{
  "n_layer": 9,
  "d_model": 256,
  "n_head": 4,
  "n_kv_head": 1,
  "head_dim": 64,
  "d_mlp": 704,
  "vocab_size": 8192,
  "activation": "swiglu",
  "norm": "rmsnorm",
  "norm_place": "pre",
  "norm_eps": 1e-05,
  "positions": "rope",
  "rope_base": 6300.0,
  "rope_fraction": 1.0,
  "qk_norm": false,
  "attn_scale": 0.125,
  "bias": "none",
  "tie_embeddings": false,
  "parallel_block": false,
  "init": "uniform",
  "init_std_qkv": 0.0299,
  "init_std_o": 0.0,
  "init_std_up": 0.0299,
  "init_std_down": 0.0,
  "optimizer": "soap_variant",
  "lr": 0.0042,
  "beta1": 0.95,
  "beta2": 0.95,
  "weight_decay": 0.06,
  "lr_head": 0.00496,
  "grad_clip": 0.5,
  "warmup_steps": 200,
  "schedule": "wsd",
  "decay_fraction": 0.756,
  "decay_shape": "linear",
  "final_lr_fraction": 0.1,
  "batch_tokens": 65536,
  "seq_len": 512,
  "doc_mask": true,
  "z_loss": 1e-05,
  "train_tokens": 331800000,
  "steps": 5063,
  "dataset": "wikipedia_en"
}
Each number is 500 + 25 x the weight over its row's rms, rounded and kept within 0 to 999. Layers, rows and columns count from 0. Numbers have three digits each. The size before them is the row's rms in percent of the matrix's.

# k: layer 3 attention key, 64x256, rms 0.123, rows 21-30, columns 128-255
# q: layer 3 attention query, 256x256, rms 0.133, rows 22-31,86-95,150-159,214-222, columns 128-255
k21 106:485521481520466517484483547480527498507501510521451471519524490491507545546482515438487464514488500455497514496494519481463502529516512536506512510499489523482497482457474523496456510533514450498489510521498533445501495520511520498465503481571491476515476481450541526558508547511472486512487529502492500476499495522440471494517547502484510496492517529500512477514486491518525528473479
q22 095:514480517520466513481527530478508499531499498492534483460493401458516490463495464479520515509523491494512505497507484520491488519498543501462510535493507509469485495435476479480522490489479491501478449470557505507525523503493507545532502510492474507484496480494514506475456531505483504480542489474495518491516481489478493453538470497531456506449509389506466473468513507471478536506515
q86 105:512489491515501478498503499457522470527474474519527487509461482508499497520461498460505503505488519460483457487509522518487514521571461498519472535509530441509515466493515497495482477495470452516497511504456490538485513524529465476451475482436438478447516482525484500501525514505546488491468498510470497528510511471529497521479501477497514482493466476482503471482508496477455453513495
q150 125:497522478448478498476492479470519443507495480497468534555439479529488521546516520514502492508485493502518503529477489506504542488494507479524499515522531480524503471510468509525479502475474508517527492483459487549506466478495494519495535492470527479523493535520518483500519496495461520503484453511496494490473496487546529538482442494531553487506532507502486513500512524506476508491557
q214 101:509462499540485498503487482501500511510496462493478511538464468485524499508539536446501536478512499470512503472489482468497509515512482507498469450503449459530511510479490472524523506483439496495505470470496514499557527430464534461492475515455487504519456492497477485509455488518501490511487530513528497540517504505530497525487475501517501499507461487523474489416496451483504534533517
k22 115:493475472489506509494459461491464521544527515537492474533467485496510483521476492513470534505480538520487525500526519528476483474499543489510523515518510520500437509493485519481485507481492534442512470522479506503507464524483507439463478527506494487539522533468500522491483528505487456502509523509506457521485476493553430489510488496482486513482492508532461509493489439515540513496546
q23 099:493488498504501480469523490530468498530485462492470509473527538543504523485458505485460503537490471489504490543521467500488488494486495461497484481550460489449512492519494530497460506461466510496555474482481473492531471492516514487495483487500499533537515470508493542435553514497513497480532495454556503485487516514521504496520462538526502496494469480496489507511504529501488526498521
q87 104:512514456521488533500481492474437500488529519544481508461493482571490501537510477472499551525487510492460461469493471543489438483479495491478455490515513516470532464473556474479463508486471504502510473461542539494520481520485456469460523494504509506471489493458501498534506493473491495515490519470517502481542468529518512506536488518543447479478521492487510493485520529508504510512520
q151 111:509527470548548512519520496501505435470528529493490453480478520543494493490471471494497507525494522518476496464479498541516472530458515509451466513493550500491493497501547508523513511476478496498521521475537531475490526511536438471496548468440535460468514497489507513511494545478499463462508551525497490489496477526508473509514551522517499477537502507533515529499505475520521454568452
q215 100:490499529508505543489498502476442516533511476522457564520458472515511467492467508449513479502513483458495519514447481532489480547479505508517487459472537486494517496530533454521506522494483502496536471477484497475524507557519527486489508506500489535470541510475506499519508489473513487504482525461492510497539493495487507493541441506462500511490525504505505495536510534484526546481503
k23 104:523482511493508545474505485515502552468501569494529498529530507478491494493527463519464509508488518575512478529492520497536528532489541497509494530531512537552509483489507474453445484489500480520471486511512533474489474497500519483528490524458485526507519551489471472478492512488493505465463519466562528501530511495468524443492478489486478510509496509518509502552493538485503524531492
q24 092:503547498536496510470470509533471487522510527483501456474479537492417525519513508493509515508539502492533518511504458457467492514501506527519511520548481488527528490484502484492450448550520527544485477508531471511489456475555518515516504527519499516504504483487535482536497495476511487476512498486516466510504543496463503520524491482493482512499508464480446451488506517489513449488473
q88 103:508537507437527523491500502523492505514478507464478473523448546465488531496488542488533507519501448528491539490492487506519550533486490499499456477513459513491538525514497502458468470499484533538533509501515452437485522506518545494517524499484461493511510482507513477502504497546519464520510542519531482522509540482539523531504505460422485482483467497508497482493483466503481496502487
q152 122:476515478498506526550521502508538555459492540465494488474494462471495529543507488466496503499468573503521490498502522485549516482471470466464493477512502523475515460466476470526460466518492509473544506487500479474528497508466481488533513476500466504492491489497465501528485508484521500474524517516468467514503515528472568521521523526503500511514517497526518513501527514506485570498485
q216 110:516542478513482491512517466522511555506483510494449505501489513480468517519470503494518488526498513495518497482501549507523474484493490519496510492541498530516542525554510476534446544490485491505467479516510471460522478468500559565504496473471541511525511482518497481508495488537485466533527468523503480537518506517507508540504488489479417477469492465494465497490530521468523492483529
k24 111:509503484498524501508536516495498494554486538479468503533538478525525479467478475481492480493493476538488419503513507501518493513463486549487496486515520539511470443452508507478537482526483443527509511518482542499541546460521456487481466479499471497484493486517496537534510525509534467515507503504474524451497568541465501514537509545526529498491470491529538517479483484492465484509487
q25 088:521498548505486481503527520504487503525541501484442495548477510519529510493529509467496469450525491497515519483494538487524463492509520522466502482511498484440505510531504491524489483525516480528464490502503509488491469490521522467506499468513494475534464467498445457493460501533491486554475532497503456496510498485537469524503477499542498516492456495507518499470502521503489543447506
q89 111:561474483494517526478507528465488492500508475516480510471490506569504558520514496533494525491470508479501556469506478505511471466518505501463547550487532471460516492519485474501451487512596532509497485546457495494468524489470497536514502499507510463444508497472489495515479478468453528517555493498504505480527505493500503483526511522477486521534532455504508523495464527498538506471510
q153 143:494458468529446527470541494512528505513469479507482496505513458501508522538528505473477503512449490499517506443471519543498536484498460542483506493503487441500500459533467496530514541496488526540527519522466483527475510478476522485533505486544475496505514504465467492506533476532503486464537489487470510469510531485469523515492540520452492540522530524525502489502500538516507559455487
q217 103:521528493488545495472515473512492469464491472532465481466467507468507505489538480524521516476499502513540519503469518483482502461458501499509522514516490458496509450517467466507484500499515540493522534510498449490460527516493458470510479502492503514489477494460465502501507471537502484452467496537506513485522484484513484462465488446493541505526599492517531488464434486503456550467517
k25 118:470485491532496486530442538535514486493533496481499492485494515542500493517537518494462508488478504453494474502512512542502563519503490518467520497506523512488501506479493482551485499518469463518525484503513527475509555468535460486491501547468528484464517521493501506522478489499475445505508511510483461485526508499438539491486507473527495535507501530533506503464527551472486576465496
q26 100:512516482509501450513481532515485499459515520469418506540496457503540481550518495512499556510521417545476530530493506526463476556482512497482524492491523507503528530479483512508518450532506494486485484503501529494524491510467497514511556498502515475494515518535455534527499487509505494451472467517514495511499518494437519514508512511505533545495459472485482498512520503441497524493481
q90 112:521484568501484505482466531453529523489494489512470507485500513505494514527512505521453558508446469493435506481519477514503540480499497499481471494485455486499491449504465485536501485531535507521503500516515534494547524528508519505514476499521517498539476533474465532518484515521522473510495474506506497454506480508495477533517453491492481499540491518499545511517505506489466549501454
q154 106:504467494519495511539427513516482502486520497498508571514458517462491515546492527486471530531484483511521565500503491506464516502494491508486477458463501514508542468515499540524498478498553526489498503474539537464486505538513481536498487516498495480498519531461503474517449495534505477519495485504549521516505492471468499510527482518523501509528482473521496539541493530479486511483511
q218 112:542491482438495466544479524491498465488476510479465543485509461530510492542473470511471510508513488510498536525495477489481526535502541484424496489517507508455524530493467461486460485524512446475470459468512513509532479515530475492493464509489490495517520531526445546488434497504482505510506483504492497530498498503459534482517502491525540537506474486493503517508515478509504570507494
k26 106:458480504472498492523527501492509514468516511538515516481541512508477494507509546442466471491496487480563491498494499473521494556460466505495449469513476530550503513474502488481510520481542482480455455515484542518475450506486549497481488540488457454486491507534516494494489503520499457496490473497489447529484505505501494475510467514502526469485517511485491488509503500512500502528518
q27 103:490478445493486432507459472518458528478521476512487523477442492502525506501457539474489499483496485558478518516479509552532502500494529523455525532491513481522498513485501512489500492483492456500507561533557505488500498510510493488498430512513547478531547473483509510501505549519495514475519487523511514482516454508512514499468450500476530528462495483520484506493490529508469504507519
q91 107:472554471523462499477524524500474517521506508476528504479474477433506516483536475501515487441556520496538482525507543528466511537485542544518453491485463527538508492461538512492527545449498491505545525528488485501515538491488520490496443491491469457537509487523502507494473476487523486553514512483498515478472504514501497509489499520510537537481502465506487497478497463498482562504459
q155 114:481495427485510490502507484474498500462521518486480506497475499419508494513550530474477524442530509464517444516479486491478547492511519504490488513503501504509493491462485502512540514468503471509482548494498479479482512511498498461468508502490533523515491512534527534480475504496499498507471490489450451448521495516490467503492470506481511484531526484441527484482512515474499483477483
q219 115:492506468546488446478461506520488524468527503517448491476472505466506543487495492516506452512517496525501479527473531533457495534498483524475562505499476461538537496473491513508492483480509466498521483509494514480493557531465478476505502497496487520485537505544499542500463472456515480506521519507501531503488436485503473498490499495466535499464521490497511497481475547461482533482483
k27 110:511509523513504531466484502469458478479439478524496443459496502494504519522537515486480482473545517524495500552463506495540522474477494481492533501522494497504505543493506555512482545498509531488472501502512504488510501454479542569484485512512541430501520519519477522508526504540503524523487534470508521522513552497495477540507496496494485542480465495478498484491525501510508466501530
q28 100:492496522524523486530513513470496470491492490514472464510528487484538487528518510523466471509537496526497532528503513503504457520483473436510455499491520538507488485465475503453508518519431515526478492538503491509492473512480524525471478515475508502471488503496462516519501548555504462432445489524486485468496507471469491447522506524450508468517503506480502462472525519494484508488481
q92 111:485552480506503527506505553489476521443489514510503498532465482505508528532503507538509482523496483492487558500531464500533499476529545470521506522517528485522492545496500521486514500517512492506456465510511471474497565475508478496486471513485499522513494519458527563505524441518510511497536528488520500476516532484460436481512477522506504511493497506490500492479445512451514532475505
q156 134:457525492527469483518436512516482514517523486497509477488498481479520527487538487534499512479557439482487462490543490541496484498525491501498465513479495487524491544491493487460542475523531506495474476528521493495483542510471499514523533502502572484507470500516468537465470470527511528501501506489527515503468523454475454485507515516522518475529502536485445495496458480483526504526526
q220 094:519532500524477466515535552476491486505508508482510473490486523515480513498511493533464454518507509501513495532528474502476525469520507495512472529495529492497487518494506545490526481432495438505518458501508504473536482509520486519468473524503525528471479459471506557478480479537524526484499570542531557501472470478512482478471511491487507502481464493481481468494484507434490546481496
k28 114:509527465517485495493512467516463518528474491504531511476512490533494486485548509532502475491547513460517489502499484471503530482456484483527519529477510469511481517475503492517540544502544538460462489529495480520477461503451514452484538483504494512488501498486481461501526478524525543461540470484491529535454504470510488481458490500540494517516534485506504490496477529527500501525547
q29 106:516515508487505511492516460498500492465503540497524485535489499550530521497503483523492526503540536512507543509498518485518477472466493502534500496488504503470491467460458501456478504516503531504492499466498485508485509550478543532514486469489524497516485475452503534542508536470517533479503476521471528497482543511464512523549496516490483457469508531484524486503528554493544489461487
q93 118:487495484504531495503514482469524501491439485549511507512521446515516521527549467494518527490456489504469484497495500475509488478481503492499537502513463512467489512475489493509524478469457552495482530531464477456488438551476477506480523449462506484523533501478513540517522449462494526478523488467513484476513484545559510535540516480495511505494508510488519521481555522496442471517511
q157 108:519491483449482527505516510475560507511497426516458463489514519574533492529514500504496507498483525503483506497491541495518454514487516502501536540479470487492433501495508496494466528476506532473484497549458498545466455476468529476480531525492521513467477531426513478509467472504479543473501494525527507487491517505534527544496497476499546526519509501475486495537502529478502473536536
q221 101:519506511508522501512504518519520480496532479535497451493512487534523524536509501521511515475468504480474453532543513500474498539504512500525518475540515510495493496462525524509460510459450474504486543549471517437522483521483491518469485453537487477531527483502515524507505515484443507531511492547494487474508526494493518529508542505550521468521441519528465481528504497528462505469532
k29 106:443515458530542475545531493517527457505492491467492512476506507517540502534522547469485508474509498527484531508496512482484503505518459502507532510467486522535492471479469522481425491548486512451501517483458534498463518473481485502505468485505526532496507519461526463497496462465511497468497495482489481524483489508523469541513482512489526520545492486470506500488495472488559449544478
q30 099:509488528521455484461488525503533499510529498504561499488502505529492511553479480501499527524511467471450529459505477512514454451494481527486490439526516528485530497479486508461501499463503538499452487520479502524517532478531514483504522503488503517499521504471536478514522503523455495494513541505478492540490511498483537507496502509546488466490502455495473495504511517498482438521448
q94 113:516456521504497493467517468509512513474489529490512502480514474452535474533539504500472505556559461493526480456524472538487465461485496512484524537504503483475488505459481484471518485523455524510513475491498522494518482527449517532537517510505467495527516503456472526506492501494450528507513424492543490525536510511505482508548526508511509514464472491515471533530537513476487519480504
q158 117:471499489483449519484516474478491494460497476511442554450559471486490454525503522469468490485538486505496557524516480533537493435509497490469518505497512470511481561478483502486466510438486492461508513508510471469472471496481534516506472507504493481517541537490525522522471525501494522446532478468529491513538497530454489517490468532513514489497494501535477493469549494514524503445518
q222 109:498527491527489496480499526542481509473537522500501506484513498495473472523477515491458531491531438520459500499536509539496493443473483485466489475554470486473504482507534515465452531498489507492474509573533494480495501444495518512516488501486528478503532506499498530499491523493538465530505539530486456495543501504494549485532466541525519445478497489520443519523459452455493477456513
k30 112:457483482507501519549504553497484527489494521476461493491484503565494539530527555474513536525494524481496508511484513495557504471517491522520457456504526514502459539505485508510483491491499495511518471504496528487502521481493457496480478521501504486498527529500503496536465476461502510457480501459542513487500520529494500540482510544536473498523492561504528433538509539528543455498497
q31 093:474495509490481477559480515517497490498517526505509525519485494456503495543515559495488481510495465536485489493481479489497520508489532521491537479502494500517534489476532467476495496492468507472506491469485511469525469504423493484519494453524501500542537530553474522491426524527513479520512519469473484487515481492496498492505517524509510492468518503479499470507487527527483502518492
q95 109:480480515508507553456484542484483532514485480523525546489514506458521476495479479452495505463515519532493488517499520520481501522529477511521529491479484524475462513487461476474529463478465490467425472523509517499500480471536499509484504506501528499521542520502506533508483517456510471486525474482511494516459451482485465448513493519479532514491519502453463492542510489485441474491465
q159 113:540505477483534461470532512513476508537472534485524576500479452501533486479494522507482530468513482543501510511540494542487512494488516481466463474495497520509487524497482515444542511483515516488486537492509538544522492504484478526444502486483463472515537487476502516463465519458570463539475508479488518525492483508502486517539524479526478491473473493495500496574497503515523467480518